Weights of a small GPT-style language model, trained from scratch on English Wikipedia: 1.38M parameters.
Each number is 500 + 40 x the weight over its row's rms, rounded and kept within 0 to 999. Layers, rows and columns count from 0. Numbers have three digits each. The size before them is the row's rms in percent of the matrix's.

# k: layer 4 attention key, 128x96, rms 0.0574, rows 73-86, columns 0-95
# q: layer 4 attention query, 128x96, rms 0.0594, rows 74-87, columns 0-95
k73 016:582514464464502454577531532496474513463432513502489454543561429537521548532478537464461453495539494514518472601491537529507527482511496462525485504513535477518548521499558536444493393440534446488478600563526507437508485506484549578517559487538533501477474531511524497487458507473431446554
q74 033:456519467417516550457446549516557432602490481493468491525472505546559546536481558544548499487503572490458511551472451484519497521553524529471510517467522513571513533447486488476456454502536483465502492495456377423484513509460549485517453474540524543535494554487511452486447514421551487548
k74 028:567526452541475519521535481565514549544514496480526467497465485588470523515547516421463507528527469496476551519524505488476530455476495510513472499520437466489523555587487503472528537564517515514390527499476555531519418476510505564524502562547432426483478449449492541533449490583430470453
q75 038:529447522474468428453487491438515547448488534590451535514436528500482487513435474515523472459486520542495476489500527469468479475441536483567471526486509437472458540579506522507573598469487531460413491478437523498495480480531474515514525612487460435467518507474461501479578562512454457501
k75 030:482517504471507455502444451433517444502532508502472511526519504438503451522469534540566546521518473476549447457445495489513538518554563479483507475509580539533506466500508515547454418474430443471563478502507479464494622569423491458493517467457541548511520517554482433522541522436570504544
q76 019:502546484508527529515484522453521491533579490521530513451513460522472423492525508544476498585518545489504484557447525465514462514520443529507513530476502489474473519448440507544490459504559482514534422488488407465421473623514511468515540553577506550471465533437497505572411500439542513528
k76 016:585503480512568594480473408559516533407497505488486416464487514571411456507472477415467485532550523524494502537488525542474534516505496490496476528475508501547576506520519520536564503457482543447559527505433466469519474529543539565508517507488486472517450497395511487526457469536488478500
q77 023:529501601533472453492459508533497541461486552533456546565477526456427491509490483433498478500487509511469458484472547470509480509427494492517477495511492417550435544530489522502568599477444437487481503526459491490474506494464450521554598585527452468486419438480458519507550556520508495539
k77 024:470532520504505489542421561457521382507516523460501558482510480490534453492537449508519513474491513493543524488499489542524526508502569460458519498482554559529518452408560527499426517437475497529590489480520411471444575558514539502469503449513489529519508591539511443582501486483531500529
q78 072:511506550475473497465458497497585523472544509500485519522495477571459500477449466529429505506471549542449465532475504401463451525507508492569476529459510470534454531497445542539554509474489498486489486451415400452529418547486436548529464590568526562478571530472516488527493531465507520499
k78 040:502521510476459479506447498497532413468503496521477566523545520469529450531515466535525536490535466465497469474462530492535539573525543503448495469502605531537506458470526487504417435445461493503561499458529475456514639568484496457514515466483547556501489531545484474531579523447582480534
q79 067:535486568496509444456516498466514534475506560570452496512462489518413459524524495411500514501465487543492438547482572456488478481436515444504468481500497410497458582561490499510523588452477497473455503503462531497439523504515439538518523620537443429457464485531463529473513523504473488531
k79 066:484511469496491488496432515441495454454517540492508530515517500427544437497509521585536515466509497523539475490418533529524529526501546497451542494485575509529544457452523492536439450491491449519588495481492417426502595565477492444510514426513521579536533568495497437531549545455531492520
q80 054:443496433534557544488533511523455503563445435469510486512524516492556541495506541492537464476528484446549562501512480619526559490523490527434513510518492557512549460449559488463435471524532505516537493553560518523495577497523586434476522349488492505525479504520514510493475478500526494503
k80 050:521501533547527512538562501541474498517497495521446487428511492567457549515484457401480525537487518506469547486551484483476503485482440514530460562474428445473475534533476501475571548508496537495405499515457509558485413439508511582509453560488473439491432473525498545504436434551444480454
q81 035:496521535521492533489436522564560495452511449474521525541513518485514508462463436515425563539511555512472508454502503447491445528472455507575560515486502555499415459504466533523538453549437470470543500424523416481496424529511451533522462535491493579498535590485518456559467476502512568525
k81 027:582511506480480534506471543522462505546439475515500563512534505593497504507493419463508557494472508458523564468560465521581518485505562656528497434480567557496468512501520528482484446476528608504473544488533429542519481502506505521487476486510472524479532518509498520474440485431505473483
q82 039:572443430444478549477505533536528489505523463404516485501466460620529585470494479579462542475493630493486507492513487512529533493540434558522528543436468531535538459476478511475496494526515466515533535507526418494539479553538540491509525484477505528503508537466529454542435478519456523523
k82 031:503528520525511530518453477536423497468477467531466541492470541539484507529491451360537487514476461484465519479556471470543528486466516519513449489511429537541512456506523481522406467465446521497497542416454605597500563517472498497513493540492509493507539447478515611542495524485525483450
q83 057:528464553479501510462478491440527553400524530531520514504503510551475461450489446507442531496478510539474499503467518411452433533497496474576521499506502458532395533521453502534551559502519493431497455462466450478542396564487439527505497640536498542502495537485496524512501512502514511503
k83 047:454490515517489534509453496463507426485497559528504565526498525437483427503526513564536519492521469497510439440443510504530530540497557459438494503535568512519543443488507505529462470445479447497604497478495491441471585550437513419499530468513562578558513517491483433562540547459512481543
q84 033:513497440447528519496511469457479453482592518500456460488450475560453550426485481539541516512501571519465509536469537496532514519562433509498539507474447469470513487555477495506464506469590532474584520538467421465501497518500551524566558588506494490527504509500533477599529550433484426470
k84 029:497472520525479576540541427439497493489453533525517497481498505530466560531512487425501426552471532481480401567534512494474513479495477455493523551521447524524548500496535504499446484484505468455516553455468548547579581489464607501530592515494461525548440451442544547546481519484498470503
q85 051:472499495546549546512567437473456490525473469472514499530517513512557514523566513443493440492493467442568577521460483532544524502539510543442506479525488545495508454441592477474426490508539545496534499569571526501479565488504607439498555421482505464483495471526518555478511502442555434512
k85 043:534540584524540542582555529547513466551479570511452524445515467551483500552492448447481569532509459493496519503595493454520497511543450579522494518508423473514468500540504481453543530528534552493443522466452516540488448457513523554465492544451453459483418465535535530519451463547452534488
q86 034:531504557529475463480495514420505482508511468572479498548553545474514515442438521481492476489554544532506475483473517530475452482440473457601473499447519459448489514527495583530582471491472431456479431486529428511469442461491452505492482441530413538523459502438491564556556509496504445465
k86 033:476506556456467510439469543421525506530527535501439552440563482384583510484496431518490431548480510527526519492465483518527512490507487518529530513484513541540437536442577471545467538469495468478472520543508436444505563514499534474484533443520536508518474577557527490552486554437556542530
q87 042:519540526452480478447445474519556500459588549538478516491514485497473503519452419510479522489487546567445462460536495449480472498407506474586497509494482475528453550552442524503566474466423439502448498454446479521469420523508406567519471538497480545461507531502483501491504531542492583473